From a checkpoint of a small transformer trained on Wikipedia.
Size: 9 layers, vocabulary 21411.
Training: a variant of Muon for these matrices, 132M tokens, 5026 steps.
Each number is 128 + 32 x the weight over its row's rms, rounded and kept within 0 to 255. Layers, rows and columns count from 0. Numbers have three digits each. The size before them is the row's rms in percent of the matrix's.

# down: layer 5 MLP down (transposed), 640x160, rms 0.0695, rows 390-432, columns 0-159
# up: layer 5 MLP up, 640x160, rms 0.131, rows 391-432, columns 0-159
down390 108:134160088134133151116100132167176152157168139046165131093149067163105117098151131102119134103163118119089098148102165131102130131096120150082203149064147130143115102163119123160071091129117099143126121116075179081084121147127130113114129088107129150130117115114089122161142083109197113159111164103122155148212150141094105110116107173126185177162160125172130134155103117139134109187148098137165164172171114127196124100109093122097154021144106138132174097122157079068162093078117194
up391 109:063128095119168075067108106125123145100184098109073139112143154160163078134119135123125102156151068117083107131120097109161187075107141145179162083146092092117172078157102143111132135176204124139135112118142165138127090161115102105194108111140050183129172149179135120137166157083172200185123117105125111133118185153105086132105158151094107135173100133172189118136144134088129112112171099124136085089158178155118145127127157074135111140133114138141134142075089183167156145182107084
down391 109:121150117176164132131137166118168116057180098054111126085149141148176141115155123084131138204127092123130146112103105061123083056112081088144076104137127100158137142116122116128139097124186152080161167152098137157157165109164099128143179169108158175076175132123106170175133137158140160098160094115090137161168130184117108187083125174121119102111150060164169126129159079078154163173120184142120135140136129087066086113145107152113129097143119075118107139074120147147143145069071134
up392 092:100182182202170170173130098163102157145135102110091125168101096127114129117096145122094080170185111133155110116141155133120094180171088116097107134067117109149078116149123136097140136100172167129107130094099081088139126167100088134145113114145116094044130118149116137178119127089194146087176121124131141160120165154173110061115114137142104127125146092118125150068073189134097046136180167098075180143115111110147176148174089065117184101106106142116163153166137160102118148095111084
down392 091:119164132118129086105054068140179122094158096180129141135061129101086097116150115120131108183146115103089130118202087110138083122098170124104159176115119093065068099144134115094069156128116162155131194135119094131216154118103148187085115129154118114058145110111099137157156085157147143092125163132171161121097143112100145083147184128093110159155104147152134164163125128182082126126119140159125143162101106096176137139176111144177117183108111119059214101113132117136174152089113127
up393 100:141119133124094142065176128141149088097178121135107110150189128139144152154149120138107140154122148100160210164148091131154200072204125078154157082046154097095131140149088105140139154097191126153135122188122095116134107134161110113088097189141099093111140155118120121149104125118071137207144076079070099141142138149136090120120141136149153207164082139097092019123111142128105140130154112143116124182143130067145102144088170087121128117078121131103095172158106141121113117101120149
down393 087:102198098138130092070141132126100155173098166166107131115116122137153116143142130135078120126185146123129207146091108121071159096105144193102102157126083119079140118170141143094193100094091122096074165139135124149077129192163139109058126102122111134111094156203151159084173136131161140176176110144109179151156106101171102139148075154090135108123075114141141117135097140096086131129107131108128187129079107144137176140160115093107175090144088148121076173163134202138089096079184097
up394 097:109064111145095186127168094127113071124177117098175116167159090128100069145213101154151117107101074099132160170164167155087121132085115127137143133113122183120102126108092098071138144156072131140128081137133071166082112170122153139126097095096130149073162161170096141112169090104131079146146130129089124141149118149101104124113147112216107130124124072195180063143180100156159159102160174095092139149146106120156149074132153206115115120094093160095119132102150101141165116178115136
down394 094:181118144151139148122109136164113094118186138063164161172047147086100080099113194109116155150101098144111104152114112092116127148114145148131168126198133107171146093123068131090180110101099118098114115103157140129103098177144036111144102140139121156142112116140109117159141158142142178111112104116122160157121115108118090147096132165151134088108128107093106104148169199110130179100160104119182193052123131106140118121078165168153077104156110159045136158086067144134195186138179132
up395 100:178145145141109144182066162149120140099090096152107113157147099106106181124129092160118152134141091145198132104088198095122122140076128144129167133093137144118147101132171158175085098185167028126119114151123126144087116153175092123113184102129165141127152128054152181109170124137056138115110094171128117089109095137124105073092097115082158132119153152138146129133157130168097109164108127103142187114131072198143126104163083132086095100109084104177057089135094149130150113147197151
down395 096:087125150089120091176112054096135095130130128122127086159182099116102127110132164145155091123155082101122196156096163130138121154111149137104139105088197123145101125157069126112110140215087174213111173102111155144129084099136104120112194143122117168074128077148159182126227173177129150139116119147126068159186174140139072172127101090068074137125150120142071114168150135124130159147087146107087121128099126117123149107092145104179134118124159090125151093119114146111109071144134147
up396 090:153158186065136125078133104117138145098058119118166103099133177124090100108123169126122063196126150120150132167130158142083138135200147156088149035092173123145134162124189126177124184119149109105107110146133078184159127134146141110132100119130158151131128098068134121175141122153187146160099099173183129105136148187140079130099110121112110141184060141133103120130097113153073114091186139146167103063145131094137140106129120129043137116097103106100129163172071107080106162121124157
down396 079:120131067157167147071168106136088184156176144121163098119165141132176141111113107163152185107210159132122134091078089162106155134097113144117083204144153119136152095120085153107089124109072127155113139135107073159118147118109146134198156151128106115091118123236104108129141101159137113180178154185086134106091069069117127076157123109117137159107091108097127093167117060140104072087189122114136114130107093143144118131150100102163166147144113154195141095171120103157093103111122152
up397 098:161145140124103064151063083156147150120160117108152116123155099132086093118105132126091138175160171152104130110147152145181071149192116089056131159158131148148113077171100129127137113112129136123130110155177102166056138137136121148138146107099108166179111149139171093145155086132130172073132148114084149124165159114131070173054153120116149066120129102084147057140076165116153117115156118153158122102069129131091081131139141116141133108204125120073233192132089087158168147135104134
down397 086:168094062123122148105112132117123114159086103144177085146135121174114146100118109116095139164116163092116126089128128091190057170134144168153194094183084107096134132129112139108168103062116062128136170095110128143117122208125187116139146110110149158127090134155126133115184132110114127133177103098100106158144125083143110060148159132193121115192098164203149186130131069137155092142147135140075135094097110156167131126075111114113116098166106194127123187120165146143118042087144151
up398 096:147145168159125082111167101103087129133136102173133126119102147113091104156131136179147090126163091102126169156131126090116183142084142114100132118118119193140107181129145176105183122160158082147113120098174189099184134144125171068130177106065111159167095100145149124094140193147090154108151169152150104106098120173139112163083143151134063108101075135122140126127184088164090095132183124125109119187072129139079071125172145103191133092130188147131059097169135088100060166125115140
down398 095:136106128184081135107150154116139140088151185101112166115150092119131165142155159135059147090118172139170136124134145158117074108165144157096059148112182145131098076079122089140141133123121118154118113122100092103094163131151146072110145151139096157118109140134105125094153019155150098124196095140066155188154143088143154139152098102116119039110178135151156090121144120159077097131131131092077104066113108161141198152182142189084149128126113135136141129144188071075174132142148155
up399 105:126105107121124087122137132132103096166151148023168110120052174138133142170140143121093122115069106141163139121150108120126105130119146147161092116144129125152120152142099131170120129179125100135098132121180108108070140140079103114108164138110066134183108150115108133066138161161134183098139123130135117123131170150141078180144151176090130121130117128152140228153204190144179147124095114076186132090060130145097060180134048149122087097117110124152097064173094124181097130143117108
down399 102:092162138161127157133123125147041148137136152161126150159151052107170130059132109165078092090087147143099137157131169157216178097112083143132182094121137129098140105138107132127133145183167110064090155148107183120137090100147149117144074142155134119129168094158141144091134093145142118156126125121174147133081113147104092139095135099074087099126137144110175056131152122139120126055146104131105162139159151196076156104140152146115089017143174124127131163136165185085091143148106137
up400 107:143108120140098139129171154122176137129147219117170112180149146157132120111152147107098064119119115156173127091164118035165149114155188113105187126085114101099102121126174145156146151106126125126161082144144138106123133156115184107121140081155142140111093129155127165106158085111070178120101117099140106099068134160150086105134094153134129227115054125103145133086157123109176147131141092179153198115164128155120081106093079063091115079161145122068133067105089161129180120121116143
down400 097:187139117158157128045151096148120114122130091067110079133137096092111089086153085167095173158132163122153105130085148111092075115135098121114144143120134160150097070143236124128152125185093162132114096134127158104126145114154095166120162134086091120138145158144118120116098145102138075145154176087146145092125160113090106139160122242095097120152163096121116146159123202159141147103118172130112071141125059122149103177198148097113127168100193124135125112168107117090092086128178140
up401 097:113123149092096144139175122173141078136145146099132130174134086128037143150148131138105115108159135072106087113137168128144117096125054138102146159118128153123085078075128039160159137113114100125119135201103123144132173155137089141165135139144139154126107114096133147139125117079153157132125133084072125127130143150097127152145126192077181144170138144176169167095119121104103112134150179202123156136116122085106152163145154156136101070148050103127042061219120145102152159155165174
down401 095:146119110114125120149212140117218202154115128125116121145084092148074129112161127133141126122110137108103098200104112088145108103113138041128113107198142105127111101094152079173150148110132099155090116172161115146080075165086130121150167167162116178153133143133116111126112176118160139113105154108143167097062179168112139168149139114114146166151089108119091136191118136092144158103044143126113159131143148143212099117123091084121100111129094131162117062169136057071093151135159113
up402 089:156127175099144103150126148115115135123169075095129135131134157132167101148142159143108076172174161139213123139137121136102153155151173055122212093176127095170125146211110149184104183119090105115129120102150114098117177134163112089116146091134161140107113145190112113153110092088113114107105121094054143143117124119136103087108156045132109116126073179115193074139111101124108195149134114133096106190076139172150120095127100127118147060069119150126127133098114073132125164192149134
down402 082:136136130166139105129110122102199147157120130160090141078110135146078102065075128110175180084113098167117115168179150093126119121131147118108123133092102091112134095090162139121221161127137125187121179132113122131127147150091122086172152105125109142108203191063100138141140144109131134114125140134114074117172096132129155153120167178127148141162091119142042104112142140104130120092142121077226130144107097094130166176103099144141078145098132175100173073220094127134154099077112093
up403 113:189102160134134143132176106086104101146112138139116087129123124110107086148105130142115169128094079054141129112133143159124107133118140114093127159107136118145119146160228106189099108155071146179109148132130096179152049171094025106073131142085189127129166116111153125174086106130117105086129155131145174152226173155164142173129101133151155182048095137152093135142189082095097158127125104169136114078103147121120123155148116149111103079156139140120167120103134087108128135096090150
down403 108:121149090176107140110162172180071158122094089093093134162188140097196148126113083109104097123146151127136190120127103167103057168119158136108090119080110154127136099161172092088108073199183181070137183122130113123060139146164150120109119113125110144106090150153129060121104156087117108124168065172084099129125081135113175138141146131053151120127122120174120131151137143162126106106104178176120088170194139097143098131181133148120159164103070097151105128168139137137105084174111147
up404 099:109097107064138151091122084122165160136139129117132105201151090184085147081105152170132137117157126191162102141089068108088160149125090144117170096181108136131109117131202133135110167124158169152152137145113165137082139084100088091132120138163154087178161137127179091164154090156150194118145067150101085168112144073138131112166186063155158138136087117171179131053091082144129204152100158098123088114133118084056112120136100138148125138109164130114155128125114117154126122134180081
down404 090:118181123170134064153149129128166096137167168101119198179181094179141097168096201127102075186147159146136188128075125128138169078197130166145173143109131133108108189098116138160131166133132114154132185111099098115101053150125115150076125101128154117074057154131080133084099094151080095117146146095147068094146138152112117111113090136139105145199171099116125094108127101108105086129133130112121125158107124104162089082169124073147152124083092112150154106155190142132142092111106169
up405 098:154116125129119159102089112103110095131099089119171138125157123143090135149099144105157200127120017181130103158120102137104114095134121109165120158054153095138172151135119128103181135129102105135180107199101140170112180223108115133091121135164108074090089088122082097155129126148081149104170135110104178150128143116118134136158128150125114174174162058129142092122172169085142160193124092164116086122105151106102120119098092152101107086180136154097177150140076163116181182080159139
down405 088:137103138166056139098194154100198117175179118091172128088146088123105068104106131072097053094114186103151130138143164152150088093143161121148120193124139072096131175176148119153101177105160175180100103156096146087090090099094188142144060111126160125093119137092130162168097129135126092096124138168146102078171129117116099169149134123129141114105135109176142133169108128125091142106143204170084170094136113122119100129142136145110158152081119138126124140178127082176076075170114125
up406 097:131133187122144096111145099093137101143167103147108119110098104153092116111102078105048103155100123098024159177153115108122127144129137107198061151102054105189122115166132074176165085152158084145191104038115148170153147099159119140137153167161109135117121138144118114144124195148110118091078110142109165079165123196170079146179151108164106139113065164134163143120107092121151117129125143109175155122106139140154138129103075109105144132152107065132129117133176101120106163135170093
down406 097:149124139118105124090110069099125112177054129105137044090174107119149124126129162133166215083184156141150106150072136139175084176158153128138157104091195072158105113149100092089100097110125067161175116119139128170135100146120110156134145129145122140135087114118168113078189155158075088139077147152158141116109135142128167128111121189159071166121116136164133124127101126116178102122172148092103146170139081042156150165124127129181145117185116081106147168169121147068131091107101119
up407 100:129155144147086085115150154120121126050142101101134077168152107114179153109106074167123161115115119142176179131093134137155124104125107160138118146171116106116144158151116155123098091107147158052150109122104173152175091171146133138108105099177095144145172119096150157129139094138093131100153085115076164112145076146186136051107103144055168175138139112131085153072172142066155063094193092167127144093165076173131138163133087151137109163107162083111137106184155103131153081188132077
down407 102:140100089142209116152097109151081085199128180115158122123073129150126118157118190170099112129122125164132079174064093149129129163089124128120120118136152109105077102153078115073110159084122181140060130157133082180065097155126184148141177068138083142122154087105181125098168162181140160113067084165174145129151106119156128133136112128158113108075142088174160165114130164072137115097200152157089135123116135087111122121186148115184146111069131154107151104106154105145137107123123132
up408 095:142152110143137081146107125067143155174120139076187131132105131136155099156113139114176063081140087130108191174073158084147120147111105149099188158098181122141124163112123112171149127172113150191130117174159089096094146140095110155127132108071105131086163096182116149135099064154101153093090163163142077129111193136190142102104141084101134112080143142121112155164076095119096115164106136135202156130160083090111084106147189086179152090086070112152120140094162187146121156117131132
down408 098:119094105139180180102143123098175129097151039095165102133157111109134123117155137127150098106129153159164167146179163118128091122089082124150162158114104066168127112136161076085133129106176130088175115166118102125120181155074159155136088129101114172112186150123135149130066056115099104119133136181097054092083091147159159158111130153109094139144143146181181133186074172123131053171129103118150134129161134132130094098161165057206066126119103098142089146158140161142148123120117130
up409 102:086111092146122095154126184116111134050097104246104146139094099104112108096153114111103135133158133169117140168168148073165107168138149092125132137061138133075115091181145164143102076145213110123110114118120117078109168152163132122099132107200144109090111087134207075177074140098172140186127094130189149105110153122104082102158151151166092103123166083131172101153141089118147117126179144153114116134124139103152079104192158153124153139101164097148132149090113156157102138104149123
down409 108:132138132088148132160109201154095094144123115242137131156118152125155107052106040124153139140137148117108140136153079131134166141185132130098123155155147144108177139120137087154162100126130164145163171127197103116087133128099109155134103190101096140055162170081087113095171144096119106117142120108137131132021107181128141166124089114148158131104211129102161137118100123119141150066090141131121079079141155107150096078129125142149122112121196103176127178105128121105104130069103135
up410 127:139126147140142096131104143189159165091118161110125139105091077164195133151208130168031105129159103172127127137142092168102135117128143143183148131116170112103087085093112123121143144121162087101170117137115176136070141077133104125097073098107134087163179129158078192117089173176158126164140111139139113157090068109163127149114152112108125124122141100131068148133107194177108082094179109180120154113169107092152101130148121121113118135085128113139140073098089174120170108031124082
down410 127:117125094113139118146084169127179162110094229147108114117126111149144139160176140126026154098140117150111101160146078139133116074135158167182171104108082144155151103088106143109164110113143138156144139155144158125061101083117138114146107078130112062157161113210053132141105171143176140141147117132091102097053086136135156144102159078088120085149119104145153153111107154173077111118162119155114138125117108134156117144173097124110168160069176113104132167151099178159196134085129080
up411 107:133103127175188097130122076137188122123102168187054142138132068139138146144109130160203174101118139183118145156131074114152161106101123143133055139116074107167092148192108178090111084141113135180127089110146144167106078093155210077117131134140131108133166108162112176106131065100141162154170171085114117119119141128161102091119102150106076155082118113156112138111127139154076126153142101171118097096129099117077088076124115144137185068168118125078135124152093131121165160064147134
down411 118:138146095188169077144110097140171089105105133086123149133173152082160106148160084171204150103043169116169148139068163063166108137169135110098098212082121114133149105170129144105162124107094162147104112124108087139142119126193139100107127181083123123144109128160125111147081143135151106104187136152145160141161086143116082113143119091124103118169145146044129122036121113127134106143137101141144102155131092157113144196127101090185157159149166142049128133114158081092154148097127121
up412 093:078095129165132113057137097097171086197159093104092156115124148092047092146170104101142112155173110136060085070159143091135167085075146148160136079118117161129102137147111174120181138104129133164105142136135143132173138085135106091139079138126130162114109132206115149175108132109133158087116091183103140133099051085097112158166101114150153134153102184122153127085118190098119081156155149075176178115129127136127197154166134160125049160124152114155102147129129141140090151130151091
down412 091:143129125130127073132155116165073152144103132138172083140175202134114149117125101122197152132137101075156126087075170136180140128169141113118132117102135070094195144106151088149099072180121128156144162151123119070079085088154132133148127128201181112146157128108170066136117102157104140087111042097156110163123108148093105141129141159049126088140116103118164123126082132128141084129084086104134080169134078136112142144157130155102113177140156217143127085138191143154123094106171164
up413 102:108126100088108134138115123110145130103097124119116097112155146110156153094096087192094106118149158115153102161162175162091206174136134133191159171135101181144078117112154057169162114151165139133133134154185163142064141127216143176105089072116181110112109112116130136143081188126140128166133158094072102108098165082103092118139110131110116136101104112146078073127148119141083153111077064096124161156179142090133059119165157148184171143080101110173066134139143100123136126098165095
down413 099:167096122083140194075087163123185102107157146166134118111147113110074128138164104115167076095120091190133115098190158109120137070164152136128117116098117134114155176148140125111105108134155153035145201128173144133127123098080128110145089156081151140114156137123096083110141130135103088120127185090147142112107157161126111164102111172124165082169117078215167115105134113111182147111099186137102068118161168143146084093178107176136129117067063157119157131101105167197136120103117116
up414 107:148114143210130112138062102141133122158109148122074153127187119131104162180141131150105100155098146197131098095119158145136109121133112134184107142139136109129117070145124109148119086065150142128201161212114125127048079189112144094170170115117134159118116158121132168092104148154086142091140106134036124152117107110151097113149104165134088052165177140106121116084127162142101128157122075123140176113142118048137091089087096132158182123083112136137138091147175200133112108140172140
down414 101:085152151141111114105157164139118163118087089115115114168081171148108161135163137140126140132086100191167127036175172137173063144115185129111137120127131092151132116178138148109126071156111094144125096112118097113151124141112138151096130068162133120159151075107135083128119143069086116076122120096120197126081119118137187106139133125142166110151094143091151081087097146168146102037103153131170145157150155211119068118148140204100179188091127126115167128136138116140131060162094172
up415 106:108100101135098088131154072105119166166143125147124039142138156139137094131104157136078133126092151058169175166117183126137064177114155180082195139095072131122104150146159166149094101147119201065132125176081067122117176111165129157111124093108144104131126133134123132188118130120112105080106121195129072181178189155198090137146146090114149172093114133103115096145105117146141102114071153171125168123149111145104159148154176165088085120113115091127126107130119162132111144093177089
down415 118:113116108168097133142186106124111193179102110169144160121122137084166144068075087172082135185147142139122119133144150149083090106105071086111146168165087098124131115097197117103158158080109177108136125092110085107102223128127077140136157192092125145149164187174114145180059110137155116153093111166105136111168109148132103146114123048139129118109148162128108149135154079142089184102145101089158081114107160100109106134162129156154165166146119136155134140126108050161081143119078106
up416 083:147188149128133150136148141125135148186135108110095139082146153126121097132182130101200133088100147130096189114106131163067184117103104108091178062112119106099136099114156114160143202137091114154168192134123130151076134102091142164172128132088107123145116116127128093091207137171077052083135081104135124092053197107150099121122098123117141158098115138121090187169112121130132147093149139147098120083163123095105093155140158094144144094152095180204074107140190094128145134097129163
down416 080:158104095105078097145129127125099118126155082117098115086199126153107154084118112140125081176127103118150126128205125188070135078143151116139112153113129098189104123162130140169138111173104125177157150177141089153082129150059096099133150150124112162197173121146153186145188162152106112119184097146133113114020135151151135140175071146149106122134119093146061101116104130063134087135153130159144152087120115161095055163128118121116125087198105141156125086102097129162137106188101120
up417 091:080104118108101110101170139122169122134138137106122068106090143108145053122195079066183133092115113167089141136113140118114159128107093148079140167192129104064112155138145120164122150117180175201097113120124105113105089132137181131110126103112153099187131136133129080091224109126156104123160163109161093141131080141159112132106158100138183152203113151158129139106135112158148181088173095115129125121180185076111167152112121115088131101089165138060089092103183091110151172127162141
down417 099:179109101086051100137083084148190121096137075128189099089174143056100096110102100114110136180117100139096120072121093111132097091160142177159131149066107131124112137116105128134073055128147134123135108176159042108123106193117109115154137125131083168125147154125104156100191151151134137157083108077142093124147153134125100107145151111141138198131114148084083153152171193150190184124181115138119125133136135163130082170128151177173166094104183183135121103119107140148144116163128120
up418 090:108114147216116143105053076169175150076109137146111180148178115193098160118118122104091106123199187129140182168136117067143137118106138105096124085084146156094111141117149123153155133128185102116149127192135110097167136102186158098127117114120070137162117124147150097087144118065138171116137170107163118120174120069097167167167098139093079106100133117100145104110126160097142106121167118138132082158086131094069133137083189121128129116202142082144080200115129124168104150120158105
down418 078:117157128149084155123144074111131119147163137120141136081070113144182090144138109139110092068161146169169200075117096145075143145141101118129117080191102134134105138101152167084164082127083139125133197164136135097080117126127140159096174178145132103091148093143112109105155155148139084117152145142055184159172126113191188121140131081129141175196147179134161177152126135140139128095117149160125099078049110120158120090078135080099098133126112140168123084177097144112066082120183138
up419 093:166133112122107091170125188133146152158123105123123103197155100118107129149042073187122046151195142147100133101131083077148153120085129155170158107146161139140151167151133116097161140103092109165116070090099192130115171163136129127099097120100150120130133051134117148140106123150077118149122132132068130147127164105124162055153095125098126149132129102165117163112074119160118080146084150099129161119074150145143136180094068099161193116163173116076150110198087130120130098128203125
down419 085:146150168181092127129134125111127079066144136181080182064085144124132081156155123086080105146128049141147098134125085175070139126110098114126099146120080183134128042151100096140132187141127141080109097137142146179105142128119121131121139126107088090106121161170116137103124140092172158113127120109148063122102154180142091124122111150177197136190162128108155091160135174157121149084121134126152130166155090125120090066201182163145181158210124136130118159104133123180116093106095147
up420 104:147105105125074086154109126111159155136115079172138151192140120175113060034119137067097125091070090100170098127133184149156120135182124157202126068112109144148113145154112132130150110115183154158091123143078177115218136068139112109107176117106104138190118156181133133123095167122070131091197125134083146136119143151122150124121076104120144119155141134107083118130152126132152140114118105139150131131167146042130128139113081117095054132135098105120162085142093179150119158136136186
down420 105:142122175130120124195077196091156170155171151112090115097152081126173137103147168059090081108174093146161127137109096177101166091131152141152146120080098126144089065177118104114146143149105165146051130142182110140184117119145134070158142210113105149123109082146088129154114114113162195109146134080126169176187164104098121094146195172111099079109155182089066123110133118147143110092108105110107126123168127106122134174082155160103104097119153090121069145134117120106157104120135136
up421 108:107130153117134133104066135137168114072212128185105121145156148086169104195132097168072186077163123122109134116127126139114118113141088139204119137082132078171125141140131196121134154118097093120135135165123099121106126093200130168117115109120141142187130118132106117130117118162100168181125129074095127148098151137110087154118077129088093129083138064158148171151155087097084105086114144129125074177157121122085202153118101056058134137094161092129139151098133165148176190142124079
down421 100:105105173112139180131144165109115107131073107090151155111090184162122171060125152132115114113117098136122153179149150090106133097168119152143157077094152088141095147190128149075150121137103122123152166144067160161168112088109124029170125095132119101103154151153095136076148171134139124170118112198189159098114166147087165125096131095206166068141111115093108116141119070122120121146153070113144159119159162157113159138127127068127125124153162104144120123084144090088087063136158217
up422 100:152151205139085137108135085065154124127147200160100107130150128142176097067116161107130084056155208063149159110147196159073142120052140196122140118108186151162145091119093130129141185137147111107111111138137092108081115144132161098102106083139139094133097103145147162122130116182076134061103121195140110178121135158128125149119135061125130087132109076155154081108155153150063188157142169098111111106136137130130142126131121119125143149158106134079124166086123180098086139127108151
down422 098:064095120066201148108169171148179157172147151209156155135077105140093132162121105166107211146151097178149094107113138087154114146118129172151160096163122058116138119113101140130125078086099124128137155129149115098116150062116119169109158105090100118106141158111126128098087174120157115115127159117146140114113139100118170117092125100142171160107115136075079103176091123170110110144106107110131159119056169169161077183094108200169108168116121085193163104135120122056098145098156138
up423 079:153129128175073179151081104112125127118155181111108081145171102112169118158180105128143102121087128123118130120132170111121090126030169101114100133175132107166129082109130118136167128153115133133084099145085124135104156087118121143154114139089151096127146146124145173112112086142048103090128114180170158113129233113141173189171113134106124210131111075170179120116104109163068150142136091112136135166084072103079180176177119167136157130113158153142165066162101095162135093144153107
down423 090:102134108124162128118092180110165143114117074111123140108096144080044169091049134130101154143174127131149084134151098135163198096165082164129129169104150156070151179167095109085134118071137165096132166093168167151135174166104136106129124127118143138105130162144090118097132145150198117169117192145150150161089111173120145090061142149105154073138155173177089130140110175065108174148090166135112138130154144108134086110074127125133070135119131156070068170140112144067147166107127106
up424 099:162177145139199070152094121139145089145139117108120161108128157162065094103061084104117146153129189144133110041154118114109140096165098134199153139107124140173137145122122139112135077134128147131036098116093111112175155144121075119127081145083121061133159122219126143155055124109116172120144156110099125111074100138108152121163160117105132152090131147140177076144147143132117147154171129137124050158112092066138152157175135143086144087166143165113122075192132132128125101105171103
down424 091:088081132121141088117094061144086137161127141166141097118121154103145128118146119136130115143159158106164146152138157073155143138117105131172176188187066041169149182135104122123084113141090133129102130067083104086114069126135155148157183132182158126144109154116089154153153152122114148128157085135168115199142097156159163133105134089191109143165114168137128147197137122145099138107078125081167121113083113118150145069086183059132122162123174117152095054090142139092131070107181105
up425 101:153154096128120120163115178105106100093125153139107170183146145116120142179174071116099140102181133104206165135190084088177139187134095122111158136091124120101164093157122135132118028130161115113107187118128144095106158170138131103063153074153118105123118113149105155127092137114078146167192082113098125136130095152155101111131144122176163047100168126146099164119082150156166111069172164131139112140122166170121049160127087112137156094091168074129079145139105139141080166119113093
down425 114:128173130146119089171167134125134150130086146095155142214131164170140077082072058122105091111155151036127146129096107123178150099184188104086097145080145138144173131125032168133070091126112155105112203117123119077136163156077138130134134145174112143141143111174076132138158168126153129129150157121108141156138100147140110151131141134177142119116199156062141150097133129119116094131139133110149074081158140101144106097130111112172131136089155075129073120128115119113179172160056103
up426 105:106144105156082154167140084160137106148102160143137114102072152153080144122124195135109153132122138156119164088128154179158139173159146143106071168133125148145093137126119180077089155082162062126057083149097138120114090154107153138102059073199133131124165135130069104156187120151116164126139058175149132146138118055182135169123129165117125133128174106170145093089100122133056116181120099134149138167134140085111100073146183075139141094145144111086117106145094103138141189129171082
down426 087:104148117152093139197187072111099133137126145174144132109089130139149110163120121184153162097101106064113137160094138113144112137154101104098121139105099144147105108123166104137108176163142081137142178159055111172120058107140090120099154088141108105122109155136142148139171153131127155144120054142166122065121128174213161166157113072070168103096160160060152100111092125162129092106116159118120188093117171174174143118098174031128130160151111128180100096174090130104107091143124154
up427 084:189156099140128131115169081088140193171161121182127162132132095143122120107158105119169105180108136167124197192148083107111097147077163098120180122144143127094104095090103158147123167159136072168094111157136119102080131169097176139104140133163157132054154183141116089100099127171155092119138130118152099121108124106173118158144087048087116104139184114110115087114133124112129109119108121094144177116159142109133186079122133130118193047078145207124113104124126196134061107104131151
down427 090:151115146143074102144114155119118081144106163170091161084125192125145151121123111078118129137135146112071093132133061111134116110099173071109114147175126123116133146108167169158118129129066113133120145132147165190205161128115169140162193112084121102119097143130125113107094150112104140117137087103117122163031163184057182186150174116154150173114113218132125131129094086125055126111169098151094149077176092136137090177144144113128101142130073137126140102170142143135089063161134162
up428 095:059102159082083113108089102168143124144143107157117138064149135175147137156164113121097124111139151193122137145127097106202114107141118097176165122125164062131100117136206111104158134136100124121156128112079140112157109072105163154170144128161183095128206136129114075201118101094130128062108086117124126120149177127139092179149128160131103138115083102084150163172111161089140088153137138144101118114074127092090173079136128179074080077112162101110137143076118137174189077167151147
down428 094:111094125135154091134076092161172151165107072106131208112083090116139152120155116168144106123136138134098073161132075104153114182150083107164162075104124104086074171091160171156128108080052123101171141127163145166123139154076175178182178180141124083164128096128086128142098171092120111079144118126157182105129130147106183119083116137114118155069090126113127116128145128153091118125066097118146124110145110072157136159068123173149095095170118176159143153115135152147198107127170175
up429 091:158163187184176128162134072153200152124142099052157148160116127118151113143043182170104147076099139137116133071093148114141109143128112146163120056082094140202145095139115139087155112104107125111154104086098089152142178159126109150090136144141127200147137130152139099152116117162115115159147160093122122079130089118118117146124083116106148119148099097084123107138076106116151054064139075158119080153121112159129090194111117238121089121139136164132145106148164163135177127150122138
down429 088:164141128085142100126121131121166109164108118134100098094048206153178071150137108114048102055087106155136145160160114097095160092130111158113129104169155080123124122165132084190148161127153149182157134168144090192108098139090129111097104154143152107146144135105139088149208085131097111130147081103117090153057176178144130104117161095138146096124152154088124174160124096150140132071142132116161159096196079133136170137115114126138095141145161178150148147089127107145051122070157167
up430 107:138134170157061145100105111160148112078089135174101106120089194142077131165163156061187135057101096047173155138151114129087151156129126183121173140159110152163090116142159187133144128136154131122171099186086178098141142138161121113160135160093161072123110107077129110165070148148108171058137102071194151191133106101128068108091089144112135118167140118152137141168113181141167111102070115095120126107140126111111117135135106108104075110100162151168157146138095116126120127104182117
down430 119:106107140061116105173159116139115113195120081069121139113121207124118162108122124150157205110058153159147139155115084117103122146115132133131125111174170092163139161071124126116139117111112128162129068176155141089156115110127165139117086135127099216123099113054119102113171115195139137102117122083175138090158101139137190099114137125134132115123103141136079058151147113153146139146113149152176111133162165069099135169163163093130146145151135029100133141081110076131184176128158071
up431 103:100090110149084103116093159181117091089095094172124114083146114109083111185115153133114154161122120173113134073194159100079069206124124128112105056066128065103082121139129130114183177168112137171142120103119096087140072155141144148163147115195082157166106182128188120110127095108178134209109094111184118136180118098139148105145160138112112097125129126146138153109141152185133137121146155135107104191110169144087180148115116144136157074120096168106113099101143129153158135150197136
down431 108:121137108139142163178164077126124111152169120036154124161197122108101186108154110137130127174120115117141129126150086105126095131081065152110098129188080101163097139097069147123133107107154165118157112142106149135102126092082181109131094140132095173139139113195139183170144145139111135159110083195150154135162157121138111107107130119123103115121046116149058088154136160072144115155150057147121121216129136131090143197109102150164110115106111179105162132193113070125065114167113130
up432 091:115113113178111138096098102166105173145149138053097152135088131139131052134113113111126153210110133098146068119207106098107093122134125104189129226127125106223130061157042161152129104108199122131162083151125144095136138116134079137097111136115139135068155133130170108131098140136160130158146152147147106155091134130208156164136186180077112143140124154108128111070114115118126145102166116110132167090132175085131122105087080172134109159138117116119114129099102122079123163115098141
down432 087:098151110141140101164164145116123107116109122180124132158130132166147204030096137122114087090118138128115173170079125166158099149148170145125118091101116141135079134130129061087138167123155120105107154117120147139087150152180152130068136184120127115171159150133121144081153115109121079088108079201106146137161165097141163146232119091101161104090128116110201073093109127120134122166104053079067167171121085166101118103060114151132121121115152193121138127121170112130163141157160105